Weights of a small GPT-style language model, trained from scratch on English Wikipedia.
Architecture: learned and rotary positions, tied embeddings, attention and MLP in parallel.
Each number is 50 + 12 x the weight over its row's rms, rounded and kept within 0 to 99. Layers, rows and columns count from 0. The size before them is the row's rms in percent of the matrix's.

# layer 2 MLP up, 1344x448, rms 0.154, rows 0-62, columns 224-335
095:60 35 59 39 55 44 43 31 50 39 43 57 51 56 53 36 62 56 79 63 46 48 54 62 58 54 53 58 40 38 59 48 36 41 47 35 44 88 31 56 68 55 53 43 49 51 43 63 48 67 54 36 52 54 47 52 57 36 44 47 57 25 52 58 46 40 36 34 55 51 48 60 68 37 69 53 43 52 36 45 57 59 52 57 47 44 63 44 55 53 40 55 51 44 61 26 59 45 70 54 40 54 27 49 49 54 58 32 58 56 56 43
103:29 29 53 56 35 40 67 28 71 57 63 40 53 40 52 49 55 41 62 54 28 42 54 61 42 35 36 46 49 29 39 36 53 63 48 57 47 53 36 47 68 76 26 69 28 69 58 51 81 60 53 37 32 68 76 56 51 56 43 30 41 50 53 44 47 49 64 46 54 48 44 46 38 58 35 40 65 58 64 65 58 55 55 51 58 35 36 57 43 41 52 70 51 33 53 59 43 47 37 25 51 56 58 58 54 42 62 54 39 36 34 68
096:51 64 59 54 43 50 53 56 52 58 69 54 43 46 41 63 36 38 74 58 64 49 57 39 43 24 50 20 41 48 59 37 42 45 25 51 51 42 20 58 35 35 61 50 45 41 48 61 36 57 56 49 63 69 60 47 17 53 47 53 43 62 35 54 51 50 43 33 49 43 63 52 47 49 43 35 50 60 48 44 46 57 69 61 44 41 44 58 45 37 55 57 56 40 65 43 42 49 49 39 38 18 21 37 52 53 37 63 43 72 46 48
102:63 47 48 58 56 47 61 54 52 52 62 49 43 55 58 56 57 33 32 44 38 71 35 36 51 57 46 65 28 41 47 43 42 52 45 43 34 61 40 66 51 46 39 47 42 40 54 72 64 37 55 50 50 61 56 71 38 54 36 46 32 23 34 60 76 38 54 45 50 49 56 67 57 36 57 28 22 55 55 45 44 54 50 47 37 38 34 55 58 43 76 53 57 32 51 56 48 48 47 57 48 35 62 54 44 46 50 50 48 44 45 67
104:47 55 51 56 31 37 45 31 68 47 54 39 66 68 36 27 56 63 34 34 49 47 51 21 52 57 77 61 47 52 47 64 35 58 54 79 50 75 65 51 49 54 51 67 39 26 48 58 43 59 49 58 71 30 76 65 50 36 50 62 39 56 74 45 52 39 60 39 23 58 61 39 53 52 65 35 55 61 46 68 51 44 63 52 54 67 41 42 47 44 65 42 50 60 54 51 43 63 56 55 58 30 66 50 76 70 48 45 58 46 34 47
100:68 46 34 49 27 70 28 27 59 62 38 51 33 64 34 50 42 45 58 61 70 83 37 55 26 52 42 42 58 42 51 37 44 42 31 59 54 37 45 56 49 18 61 53 43 65 60 58 47 43 43 31 46 48 45 38 48 53 43 20 43 62 67 51 61 45 53 33 48 47 60 52 51 55 57 59 32 59 59 54 58 51 67 24 26 61 56 65 44 41 47 46 54 35 65 50 43 39 49 62 43 47 60 65 55 48 42 67 50 65 45 53
100:44 51 64 25 55 40 48 50 56 40 49 55 64 59 66 38 49 60 47 39 46 39 36 40 64 47 38 44 29 71 68 46 80 26 47 51 28 56 45 31 27 36 48 63 22 45 48 37 52 40 70 57 78 52 66 37 41 56 50 46 48 54 36 57 61 30 46 42 40 43 53 57 48 68 36 56 50 60 62 51 52 60 47 41 48 27 48 67 61 64 44 47 65 48 51 67 48 48 53 47 40 39 29 63 61 43 48 58 44 56 48 74
102:49 46 71 58 36 41 63 49 42 59 56 38 39 61 49 54 63 52 34 75 56 59 45 39 56 53 83 54 35 29 45 39 55 44 62 48 52 47 64 47 54 62 34 58 57 53 49 56 44 54 31 67 80 82 50 59 44 54 44 46 59 38 47 41 32 52 38 48 42 41 64 68 47 37 60 47 55 42 39 56 45 65 46 55 56 64 31 49 43 35 62 23 32 66 45 52 31 41 16 63 47 44 64 52 33 57 32 51 27 34 49 57
099:28 57 56 43 32 23 61 32 39 48 28 41 50 35 27 44 65 46 65 80 46 55 55 53 53 43 49 55 51 52 28 88 63 31 55 60 55 58 56 52 26 41 58 48 65 49 44 42 55 53 46 51 49 65 46 47 39 52 40 45 56 55 74 64 40 60 68 64 32 47 32 38 34 57 40 49 34 43 71 64 38 27 38 28 45 41 47 31 49 61 45 48 71 37 46 28 49 47 35 51 73 44 52 50 43 53 45 47 47 46 40 47
103:42 54 33 46 61 60 47 53 82 59 55 45 65 32 65 70 58 51 47 63 44 19 61 68 62 40 39 65 51 62 19 46 70 52 56 61 52 48 64 50 52 46 88 57 76 58 27 44 42 45 46 42 58 70 36 49 54 52 31 70 49 64 54 63 56 67 49 57 38 44 53 46 46 38 48 57 60 60 66 57 47 36 38 39 51 50 22 56 49 56 50 58 59 47 58 42 59 31 54 42 58 65 63 24 31 63 47 53 30 53 41 54
099:51 38 59 55 55 33 48 32 51 39 25 53 61 43 28 38 49 48 60 39 65 46 54 62 59 30 47 29 45 33 60 56 59 40 30 29 66 45 52 54 54 48 46 59 29 43 60 78 45 64 51 70 74 44 44 52 72 57 45 54 74 43 38 42 34 57 52 49 61 47 56 42 45 49 41 51 78 43 68 64 55 24 66 73 50 55 42 68 65 46 36 50 32 64 51 61 50 42 75 34 35 49 63 50 55 36 47 58 53 58 73 25
105:61 42 42 48 39 72 53 47 68 57 46 36 57 35 54 63 48 64 37 31 50 52 54 52 39 46 44 55 25 47 42 19 45 65 50 47 64 55 48 36 45 52 65 66 57 42 43 41 61 55 47 53 45 58 52 54 53 38 35 50 55 34 18 64 58 62 47 52 64 41 52 74 44 23 48 60 59 38 59 62 55 56 65 50 58 54 77 30 57 48 58 66 37 70 35 35 62 42 66 34 48 35 56 58 70 58 47 55 47 63 49 73
103:37 73 42 64 49 34 76 56 51 52 55 42 34 69 42 41 70 57 44 51 57 72 45 56 48 62 46 40 43 53 55 35 41 57 40 37 59 71 63 62 31 60 67 69 54 53 32 57 22 36 57 51 55 55 51 60 40 23 40 51 34 48 56 55 46 55 61 62 30 36 52 29 49 42 47 45 47 38 52 43 50 63 58 57 61 68 37 49 37 40 54 50 53 61 45 54 71 52 35 28 54 55 50 35 36 57 47 42 26 75 52 41
103:25 58 43 32 57 56 77 84 53 41 63 64 36 57 49 44 59 39 34 51 34 77 31 47 49 68 39 59 47 57 56 54 37 45 52 47 65 64 36 52 39 37 46 56 57 68 49 55 41 65 64 45 59 50 61 56 44 48 52 51 51 52 49 66 30 42 51 43 66 45 38 40 41 49 44 71 67 48 44 72 41 36 43 61 65 34 46 48 35 35 15 46 51 53 22 38 34 72 39 71 43 53 53 42 43 40 60 28 40 44 49 50
103:55 57 63 43 77 20 38 28 63 54 56 61 46 57 62 41 53 35 58 54 54 37 47 63 57 47 40 66 54 35 47 61 73 56 37 37 42 52 50 57 41 42 60 46 42 18 51 46 60 49 53 68 65 50 53 50 69 40 29 58 64 37 30 44 51 49 33 66 55 56 56 45 67 41 52 48 63 53 75 53 51 56 55 54 65 46 28 55 43 55 61 54 61 48 72 32 36 41 57 19 46 62 46 48 42 76 48 67 50 64 60 41
094:43 77 52 42 46 62 45 67 70 55 50 59 61 42 36 51 68 53 39 43 47 54 56 47 61 49 52 73 62 40 49 52 65 42 49 29 61 58 50 58 38 47 63 52 52 57 59 51 46 46 49 55 51 57 40 62 37 39 54 37 71 47 36 42 46 41 40 42 55 46 48 45 49 47 50 39 53 70 22 69 47 36 48 52 63 46 52 68 31 41 32 21 52 60 44 43 27 46 57 50 71 70 53 55 58 57 48 42 46 50 43 46
104:24 52 36 39 59 49 53 44 52 44 64 46 25 54 46 41 53 68 60 74 58 47 53 46 43 58 57 41 56 57 76 62 51 30 43 41 47 50 32 31 55 40 09 33 36 58 64 57 37 53 55 24 30 40 72 50 46 46 46 52 61 56 54 45 47 61 41 47 42 45 51 62 46 49 60 43 49 70 30 67 33 50 71 47 50 44 53 63 62 59 46 63 43 69 40 37 41 39 77 39 42 64 59 45 71 47 31 47 51 56 40 53
101:37 78 52 52 30 56 53 47 07 31 60 61 35 46 61 39 61 56 67 37 73 61 67 58 48 50 53 45 52 49 49 61 54 74 62 47 48 54 45 20 47 47 58 41 47 44 52 86 50 48 34 34 50 64 50 58 62 48 30 60 50 46 52 45 60 48 70 58 56 51 51 63 49 52 48 58 33 28 50 52 54 49 60 42 37 42 68 41 64 49 60 45 42 74 22 52 48 55 62 32 47 43 42 45 46 37 45 52 60 42 41 62
100:46 51 58 31 64 57 64 44 46 47 66 42 49 23 43 69 37 47 35 53 68 45 46 34 42 79 50 54 75 30 56 50 56 24 59 52 40 54 37 49 47 30 53 55 61 54 52 51 50 51 59 40 60 59 30 57 37 23 59 46 51 49 44 59 38 50 59 46 35 38 75 25 45 34 54 41 42 57 33 40 51 28 59 46 49 54 53 38 69 64 17 47 47 45 70 28 47 55 56 50 33 44 55 33 77 62 75 55 59 29 38 58
101:51 62 43 81 64 53 54 32 54 47 37 55 62 65 50 45 48 68 44 48 52 50 54 55 51 61 47 51 41 67 59 40 57 42 26 37 60 72 36 55 37 49 61 55 38 45 63 64 40 49 39 62 27 51 61 56 64 59 57 36 50 56 68 38 34 44 56 40 69 47 39 39 68 49 41 46 60 37 39 59 65 35 64 62 43 81 65 55 45 51 54 46 29 52 70 47 58 50 55 41 25 46 80 61 51 38 59 55 41 63 39 41
095:52 49 89 47 51 49 69 32 58 57 54 58 41 48 71 52 52 65 38 71 60 54 49 56 52 41 53 58 49 53 37 48 34 55 64 51 54 53 56 45 53 44 45 40 69 58 57 44 45 43 54 32 53 64 63 43 37 63 78 31 50 50 29 38 45 65 69 36 76 50 44 54 64 58 42 47 87 50 71 50 38 57 44 49 50 50 59 27 42 65 55 44 45 46 44 31 49 37 37 46 38 42 46 48 38 72 40 61 56 48 46 68
091:70 44 60 51 39 47 48 47 41 41 64 54 44 54 54 52 53 69 28 54 59 72 46 31 58 29 55 47 28 44 45 49 27 51 29 35 51 62 48 38 19 50 58 59 35 48 41 52 48 58 51 67 54 41 57 36 23 52 36 37 65 39 48 28 43 67 50 44 43 57 28 55 41 50 40 50 61 40 53 59 44 62 46 22 42 42 44 63 53 49 26 69 51 43 59 80 45 35 62 59 43 57 42 48 78 53 54 42 60 71 51 58
103:31 38 52 52 57 46 66 56 61 39 36 51 39 48 35 33 52 29 64 72 55 52 54 51 53 54 54 41 71 52 38 29 35 50 36 70 48 64 35 49 45 33 55 41 39 52 65 50 38 42 31 46 41 37 53 55 52 74 62 67 63 54 35 33 68 38 40 34 69 57 55 42 34 59 75 41 60 58 54 58 63 44 42 57 44 54 27 69 61 54 62 41 54 22 42 40 21 38 70 47 60 73 55 68 76 54 39 49 40 61 50 58
105:56 66 45 66 48 33 42 50 44 61 51 63 58 57 53 51 63 47 73 40 40 42 78 51 36 75 50 44 66 52 67 41 61 54 42 44 45 51 43 69 50 54 62 47 45 29 37 34 40 44 31 65 38 70 67 59 35 37 58 48 52 52 51 64 51 56 60 64 50 66 48 51 49 26 42 17 57 52 58 56 47 45 53 40 47 51 57 30 47 59 27 52 59 37 46 36 36 52 59 54 48 58 69 41 65 46 56 54 38 49 45 47
102:46 69 43 30 50 67 59 64 56 34 44 66 42 39 54 49 42 42 44 40 59 57 45 39 60 45 35 45 51 73 52 55 58 54 54 41 56 38 65 41 24 50 59 70 40 42 63 56 57 62 55 43 57 59 48 66 60 68 41 58 39 48 44 35 65 38 38 53 46 43 34 44 46 22 48 36 43 80 48 38 52 39 47 55 57 49 34 40 38 26 45 44 40 56 60 80 41 59 41 66 15 50 61 41 57 48 33 36 66 48 45 39
102:49 54 56 59 53 32 46 48 29 31 45 43 60 56 56 45 40 36 59 54 57 62 25 49 43 55 49 56 56 60 60 41 58 49 32 33 56 27 41 86 48 36 38 78 48 62 42 68 34 52 14 49 83 58 78 42 53 46 48 41 45 73 55 46 46 58 52 60 61 48 49 21 41 43 63 40 58 16 52 58 67 40 52 52 60 48 41 66 45 66 40 52 51 35 53 35 54 54 46 40 54 30 52 51 40 42 54 47 41 82 41 50
106:33 68 68 42 39 61 48 59 51 14 47 70 48 42 56 42 48 47 52 41 50 48 47 56 56 73 28 45 40 42 51 40 65 63 51 29 48 26 23 49 42 51 61 54 44 25 56 59 48 62 64 64 57 35 42 47 69 50 48 71 36 44 41 61 46 68 58 41 39 36 45 32 27 25 40 49 30 40 40 77 35 58 55 31 50 33 60 47 56 55 38 53 36 56 57 61 17 43 25 45 50 60 61 53 55 44 70 47 61 43 71 49
103:35 52 43 66 46 49 49 29 52 49 67 42 52 63 30 68 45 31 68 44 49 45 50 69 37 58 62 55 56 63 47 50 58 62 46 90 49 49 60 31 53 56 60 50 75 55 50 48 60 64 53 55 49 64 69 33 45 49 33 27 63 45 58 50 48 44 52 64 60 54 41 41 66 49 46 63 43 52 60 47 50 45 73 48 39 59 49 57 35 82 54 56 50 66 36 59 53 42 45 25 56 55 47 29 27 38 53 16 39 72 56 39
101:44 30 49 37 55 44 59 54 40 80 51 59 81 48 60 57 67 59 43 52 35 69 54 46 59 50 65 57 50 47 42 04 47 53 56 64 52 52 60 46 63 44 40 27 56 66 59 41 35 34 50 54 40 55 54 54 41 41 34 55 65 27 49 36 56 70 36 55 43 50 57 43 32 21 63 58 51 71 27 65 72 69 35 42 50 72 62 49 56 53 60 39 42 43 36 57 45 66 52 55 53 50 51 60 38 39 49 54 61 56 50 49
098:42 35 70 29 53 62 61 46 56 48 56 31 61 43 52 60 47 80 70 72 39 49 48 39 54 68 60 56 64 53 27 53 47 49 61 45 61 30 66 44 41 62 59 63 66 49 44 63 76 65 66 53 31 47 45 44 45 40 27 66 17 37 62 23 49 42 49 44 52 56 47 70 44 37 49 46 45 38 41 32 42 32 48 40 48 36 35 48 68 47 83 54 58 49 27 57 51 42 50 51 63 44 55 23 54 53 60 39 73 67 36 43
096:55 30 53 38 57 38 36 53 65 58 66 44 44 60 60 26 37 33 46 59 42 53 53 48 43 51 51 37 52 56 42 45 35 52 53 61 52 42 76 33 77 55 61 57 43 58 42 64 41 54 71 37 29 41 32 41 46 69 54 70 41 24 52 25 39 50 41 56 58 37 53 61 63 33 43 59 35 57 52 25 59 46 64 37 58 46 71 42 35 41 47 60 56 56 54 68 40 50 51 51 59 52 47 32 43 45 37 56 56 37 59 35
104:53 50 29 52 72 76 59 55 20 43 62 54 42 52 42 48 37 88 46 64 35 36 55 52 70 59 55 51 49 69 42 57 30 37 44 37 29 70 58 45 59 34 76 48 62 43 36 58 47 63 43 42 50 39 52 54 58 64 45 57 60 29 37 55 54 64 27 49 58 45 56 58 65 36 68 45 67 48 66 66 47 46 41 61 30 38 42 39 57 72 45 32 54 50 66 36 26 46 47 43 48 26 87 58 48 56 39 53 38 53 34 45
098:43 65 53 58 66 38 40 48 50 50 47 37 56 57 48 33 57 52 47 52 42 70 32 63 48 67 58 78 63 56 28 33 66 47 57 44 38 34 61 54 41 44 43 51 56 47 53 67 59 32 62 24 44 56 57 25 63 37 28 47 38 55 57 45 53 51 39 46 66 59 65 49 51 35 33 53 55 39 48 34 50 57 48 54 74 55 37 31 42 38 66 67 38 76 61 32 44 55 72 47 59 51 42 43 44 61 32 50 68 33 51 47
104:72 41 51 45 72 45 66 48 30 42 77 42 44 49 51 41 52 44 62 48 56 60 53 51 61 41 31 33 38 79 40 43 74 50 42 37 31 25 27 48 43 36 57 35 61 56 51 63 40 41 48 42 66 48 27 45 52 71 40 42 74 18 47 34 43 46 40 35 30 54 58 35 47 45 55 20 38 48 49 39 62 46 59 52 57 34 50 55 28 45 51 46 57 45 47 41 71 60 48 58 38 48 49 72 55 47 69 33 49 39 41 66
096:43 30 42 38 74 63 66 48 60 59 63 51 33 55 61 39 31 71 43 50 42 31 48 76 35 49 59 57 38 70 45 68 54 59 30 30 39 43 69 57 42 38 62 59 66 26 50 51 41 48 58 27 21 36 53 47 60 59 50 61 51 72 54 56 74 36 37 53 50 22 49 38 68 48 42 50 58 42 43 64 50 41 64 55 55 58 39 51 55 61 53 38 57 33 41 62 43 73 33 41 54 33 73 44 64 23 42 67 53 38 61 54
097:51 45 31 83 42 44 41 35 45 55 43 50 69 46 61 37 40 81 41 38 65 29 54 35 46 47 57 20 52 64 54 63 52 29 51 67 30 55 57 53 47 35 48 57 42 58 55 46 49 37 40 34 43 61 43 45 66 51 49 52 43 49 55 56 59 75 52 52 43 41 40 53 46 34 41 44 57 36 40 41 26 40 33 50 46 54 41 85 46 46 62 49 47 50 47 55 46 42 57 47 46 57 62 48 48 31 48 70 42 51 33 50
104:60 51 31 39 44 41 37 51 55 35 50 61 46 69 51 76 55 51 59 64 50 30 21 50 40 46 61 35 44 44 60 47 42 60 60 40 58 43 17 28 50 29 48 65 57 43 60 70 62 54 53 61 74 49 50 38 28 38 59 43 52 51 64 43 41 62 72 57 48 45 40 49 53 59 21 51 43 41 56 44 60 69 51 58 64 55 51 41 68 64 69 54 33 33 61 50 78 46 38 46 66 59 52 53 58 49 65 51 61 19 48 39
101:60 56 34 29 49 48 55 53 60 48 60 61 49 42 52 55 68 37 51 46 57 66 48 48 42 51 40 59 43 47 62 31 59 59 58 47 50 49 50 33 44 65 40 58 56 30 46 63 62 37 51 59 85 72 45 50 51 48 30 49 44 52 66 57 54 59 34 51 54 32 47 47 44 22 48 52 50 34 47 66 34 17 65 46 46 53 76 37 48 44 53 35 57 55 22 59 63 55 36 51 56 33 47 57 75 45 34 38 47 60 62 44
096:56 28 25 45 51 62 58 66 76 44 55 36 42 71 50 36 38 56 55 56 48 84 44 48 35 30 57 53 62 45 51 55 47 80 50 40 52 58 59 63 47 37 44 50 27 24 57 49 69 48 56 33 76 55 54 55 57 61 58 45 48 41 62 75 37 44 48 30 48 38 56 41 58 53 45 56 47 52 59 59 57 54 41 62 29 61 35 57 45 45 56 56 75 51 45 50 44 51 56 61 79 51 40 66 52 33 54 60 36 79 50 45
103:39 18 43 43 49 72 40 61 48 75 42 55 25 54 44 61 45 69 47 59 68 48 53 28 37 57 29 32 54 55 50 64 74 49 43 35 61 51 43 62 45 41 40 36 42 33 54 48 53 25 38 63 60 52 71 45 33 67 48 43 60 42 57 53 50 48 38 52 31 34 47 42 41 49 38 65 42 56 40 63 45 54 55 50 49 28 60 65 64 48 41 29 32 30 52 40 69 40 56 49 51 46 60 85 45 54 60 56 44 63 43 52
097:39 51 56 40 59 45 45 61 65 48 46 53 45 67 41 60 51 61 60 70 58 49 38 37 46 56 73 86 38 56 62 69 52 62 45 38 51 46 63 36 53 43 34 58 23 53 51 65 35 28 52 44 53 71 42 47 37 59 58 51 60 44 62 72 51 51 41 53 67 58 61 41 68 53 55 56 35 67 37 36 35 45 56 61 62 54 66 61 37 66 49 41 28 58 38 50 65 73 28 65 50 39 57 44 57 44 51 52 50 71 57 41
095:51 51 51 67 62 48 37 27 56 42 58 53 43 58 49 61 59 53 58 45 32 42 41 48 52 42 49 49 66 48 37 57 51 54 41 49 37 60 57 49 53 38 53 47 67 56 48 67 59 48 46 38 55 64 51 42 51 30 64 36 47 40 34 64 39 63 46 53 51 51 34 65 57 33 38 61 47 67 50 63 47 49 35 52 38 57 48 31 51 70 50 53 77 45 46 40 42 64 40 41 55 68 52 55 41 47 54 46 64 38 43 56
098:59 54 49 26 39 49 56 35 68 55 52 52 62 40 65 37 43 44 32 54 55 53 56 55 62 52 51 43 30 20 48 53 79 38 71 57 50 39 35 40 42 48 45 46 62 39 51 41 28 48 38 39 51 45 43 34 43 61 42 60 52 55 43 41 46 68 40 85 66 35 51 24 53 21 42 34 40 49 60 57 56 34 58 59 29 42 39 38 42 48 67 32 53 57 57 36 35 44 45 61 48 41 40 69 56 66 50 62 51 59 25 54
100:53 60 71 60 33 47 42 44 56 36 46 38 27 64 42 47 39 54 57 54 56 57 43 51 35 39 41 47 71 45 49 38 54 55 48 40 44 61 61 47 67 34 53 51 39 52 47 56 43 55 45 67 12 35 31 46 71 55 61 60 50 37 44 43 35 46 58 55 73 70 64 27 37 48 25 54 31 89 54 65 55 67 49 39 55 64 46 45 57 32 52 49 61 42 56 34 55 37 41 59 39 41 59 51 46 65 48 40 55 43 54 52
102:37 54 54 53 30 41 54 40 56 58 51 51 42 53 56 55 45 60 31 68 31 27 41 63 47 40 42 73 64 54 35 56 48 55 43 54 66 41 59 56 46 43 65 51 51 52 59 57 24 44 42 68 52 61 39 54 29 37 29 45 32 49 65 69 76 38 56 56 45 79 37 41 54 57 38 54 57 32 56 43 54 27 64 38 51 37 44 72 44 67 53 77 65 44 39 54 40 31 61 47 39 44 48 61 50 45 63 29 57 59 40 32
102:41 29 58 49 57 50 44 42 68 58 60 40 52 48 48 55 59 66 58 48 40 26 32 64 50 55 32 31 47 35 22 49 30 39 43 29 49 63 53 56 66 51 33 49 61 50 50 61 48 58 55 54 48 59 34 59 69 51 53 46 23 36 34 30 45 52 59 51 58 45 46 42 43 50 66 50 49 29 69 64 45 49 41 31 27 60 61 70 37 60 43 70 34 56 26 64 80 42 48 32 45 71 68 34 54 40 45 21 63 51 36 39
107:38 50 62 65 56 75 44 31 17 56 61 68 57 47 64 48 68 55 50 44 52 52 65 47 41 43 47 23 33 54 61 51 45 43 43 63 59 65 50 61 58 52 42 41 49 48 50 81 62 50 54 41 40 35 32 62 45 51 30 38 65 52 53 53 45 52 61 51 48 44 36 61 36 52 42 65 37 48 52 58 46 41 50 53 65 40 64 67 50 38 66 74 38 38 51 64 54 42 71 34 51 54 30 60 80 61 39 52 44 64 74 46
100:58 39 64 51 60 40 41 51 51 58 55 57 78 54 28 23 49 55 64 75 32 40 60 61 59 44 45 40 57 66 30 55 43 38 50 52 39 55 39 54 67 50 52 49 67 15 50 43 52 53 47 36 66 51 44 47 54 55 46 47 49 42 65 32 56 46 49 52 29 51 59 29 23 57 67 61 45 57 25 60 45 53 46 57 55 16 42 58 65 62 55 57 63 31 39 43 48 52 39 60 30 45 58 67 29 40 43 85 32 62 48 61
104:57 64 45 40 51 32 60 53 40 71 53 71 44 55 60 61 52 58 44 64 66 49 49 60 47 43 24 46 39 69 40 50 59 46 50 50 70 55 50 62 62 51 65 47 60 46 45 61 31 56 53 39 49 58 21 49 58 52 39 52 30 54 70 48 61 41 69 42 49 36 41 48 63 40 46 56 41 43 48 67 40 44 60 36 44 33 44 55 41 57 56 65 24 72 49 37 67 35 35 59 52 62 38 50 52 47 59 36 58 73 42 72
108:47 46 56 34 75 49 24 50 47 62 32 53 52 62 45 70 68 53 49 66 39 48 70 52 42 59 35 00 50 43 72 46 48 50 41 55 51 29 56 50 49 45 57 41 22 45 43 53 66 51 66 53 44 57 49 61 50 43 62 46 59 58 44 34 57 38 50 61 63 53 46 53 42 21 55 61 44 44 65 50 54 37 61 63 65 52 53 49 52 40 36 47 46 51 58 41 36 70 51 27 41 62 53 31 60 32 48 53 63 54 27 48
095:55 37 81 63 38 56 44 27 65 56 52 31 43 54 36 55 39 51 65 64 27 32 53 94 47 78 46 62 49 54 58 53 52 52 31 71 24 37 32 34 50 55 43 58 53 63 51 66 43 44 51 33 31 44 76 54 49 41 55 45 63 41 62 42 58 51 61 30 35 63 46 49 53 41 54 43 50 50 58 33 51 45 44 48 42 56 42 34 15 18 49 43 47 48 49 38 32 35 69 46 49 51 52 47 63 62 34 54 49 52 51 44
104:28 47 53 61 56 47 40 41 51 64 52 36 54 38 40 38 49 69 37 48 58 54 42 47 30 43 48 71 83 57 35 62 33 51 37 51 45 38 47 22 32 57 56 65 53 39 48 40 69 44 68 59 63 49 59 47 51 49 29 53 24 65 66 44 38 50 47 36 62 63 34 54 48 55 63 58 45 59 43 58 73 49 43 58 37 30 57 68 41 53 45 64 42 60 43 54 65 75 41 68 46 53 62 67 46 37 52 60 42 41 40 46
094:41 53 37 41 57 62 64 39 37 63 34 52 21 60 44 41 41 42 56 69 58 41 48 39 58 69 51 37 55 68 55 49 38 48 55 33 44 34 31 45 52 52 55 68 51 51 66 51 47 51 60 73 53 46 54 20 40 42 36 29 37 46 62 54 61 21 44 57 46 51 47 45 52 50 48 52 49 35 34 70 52 52 63 52 51 65 24 35 45 45 43 55 42 35 42 54 60 59 23 35 57 44 63 70 27 68 69 75 59 56 51 42
101:45 44 40 37 67 45 41 68 48 60 46 64 44 38 29 69 56 67 60 55 35 45 51 55 36 55 49 54 44 60 48 61 46 49 46 31 75 50 34 41 54 54 50 57 67 54 36 51 54 58 43 63 55 63 63 44 52 25 78 32 49 59 59 38 46 44 60 22 27 42 36 35 67 76 49 43 59 58 38 54 56 53 59 54 70 63 63 44 49 61 39 65 51 29 33 65 65 44 55 59 57 45 53 62 56 63 43 53 42 40 30 19
102:48 45 61 45 34 36 39 53 45 51 55 41 53 40 50 30 38 57 16 57 51 55 49 50 54 38 49 31 50 49 51 57 33 43 51 70 83 46 50 49 36 48 23 58 58 68 45 38 41 54 73 60 61 39 63 47 46 46 50 59 33 70 43 40 46 39 62 55 32 55 55 52 50 42 46 32 41 53 55 53 53 31 75 47 45 49 55 59 54 55 22 48 32 71 51 55 46 57 48 48 52 54 70 42 53 77 58 35 42 56 33 44
108:71 41 59 48 59 52 67 44 37 40 58 56 43 42 49 66 44 66 62 51 64 45 50 66 54 50 54 51 53 60 39 52 30 70 61 45 46 41 49 57 34 52 44 50 29 33 66 39 67 51 55 63 52 43 57 39 33 51 45 29 61 43 36 60 48 47 47 48 55 66 53 56 67 43 18 61 63 47 53 34 47 51 54 51 38 63 49 18 49 38 53 70 56 50 34 37 58 46 49 49 61 48 51 64 52 19 31 64 55 67 60 60
104:64 59 48 38 44 26 58 54 73 65 41 56 35 46 53 53 44 52 43 39 52 75 54 41 44 52 47 59 35 55 68 50 60 69 75 27 59 61 27 60 63 64 53 42 44 57 74 65 32 45 54 47 36 46 36 17 33 39 44 51 79 35 71 59 37 72 23 54 52 54 56 44 65 56 37 49 49 42 49 67 47 27 54 60 49 42 37 54 52 54 56 65 56 37 57 60 56 39 70 60 55 53 49 53 72 70 62 63 44 53 61 50
100:30 30 55 41 55 38 29 60 61 45 42 74 50 42 56 49 50 53 61 59 64 53 59 46 52 50 23 49 46 45 43 38 60 72 48 44 29 39 70 24 48 43 70 32 65 32 72 54 51 58 37 47 52 48 47 47 49 62 47 54 62 46 38 52 33 48 31 36 31 53 44 39 48 44 56 39 37 37 65 38 44 59 50 49 71 49 51 64 61 53 49 56 39 58 28 66 36 58 35 40 42 44 66 53 51 67 65 54 50 61 54 34
093:63 43 48 57 69 48 53 79 65 34 52 41 47 51 53 80 43 36 34 69 59 66 50 54 18 54 43 54 50 56 75 62 63 45 54 45 42 49 56 63 55 46 38 57 57 36 41 65 45 51 23 57 49 70 59 54 54 57 56 19 54 38 42 55 44 45 44 41 65 53 66 36 25 47 48 32 53 40 42 44 55 42 42 40 30 59 56 41 55 61 28 25 46 54 57 39 60 50 44 56 60 50 63 35 35 47 58 42 57 59 55 50
103:61 66 61 43 42 56 42 54 57 45 58 55 55 53 55 28 50 62 44 66 68 68 52 59 61 35 44 43 49 54 54 54 47 47 45 59 70 32 47 48 45 39 55 54 45 51 61 53 23 54 32 37 46 57 38 34 15 61 56 78 41 69 70 41 27 57 39 43 40 66 41 60 57 46 30 52 56 75 40 39 48 49 54 52 48 49 40 56 46 34 50 51 53 54 24 58 59 56 40 31 53 50 21 27 28 38 50 68 35 68 50 60
103:59 60 31 40 61 36 59 58 35 49 35 49 50 51 53 47 51 57 59 53 40 48 57 64 46 24 60 53 59 72 75 41 62 72 23 35 40 48 31 40 65 40 65 57 54 38 32 53 52 39 52 52 44 40 49 63 32 47 72 57 26 63 45 35 56 53 64 62 59 60 53 32 61 52 51 47 42 54 58 41 45 36 62 48 50 56 47 55 55 41 32 34 80 55 63 56 49 53 60 66 47 53 51 46 54 66 63 42 42 58 63 18
105:61 46 56 65 58 56 47 43 62 22 34 54 60 41 44 55 61 49 56 47 66 51 53 49 60 41 57 68 47 41 41 52 37 57 43 50 58 50 61 50 40 56 53 35 42 55 44 51 30 53 65 46 54 47 54 57 68 60 46 38 38 35 71 45 50 70 59 63 56 55 55 37 55 62 48 44 82 31 62 13 53 54 58 44 18 44 54 38 56 55 35 45 37 44 37 63 37 46 34 42 53 40 32 60 32 50 58 64 45 65 52 57
097:34 32 50 54 44 35 50 63 48 49 38 57 29 36 51 41 29 71 71 63 57 44 43 54 45 55 30 51 46 46 67 73 58 60 54 71 36 48 62 58 60 62 47 40 55 44 62 48 37 58 49 74 52 58 50 53 36 54 40 45 48 36 41 62 47 58 73 53 44 42 40 46 61 57 37 62 43 59 50 37 57 49 37 63 67 50 44 69 33 46 47 52 57 58 33 66 44 59 46 44 25 50 49 34 39 69 52 55 59 48 53 44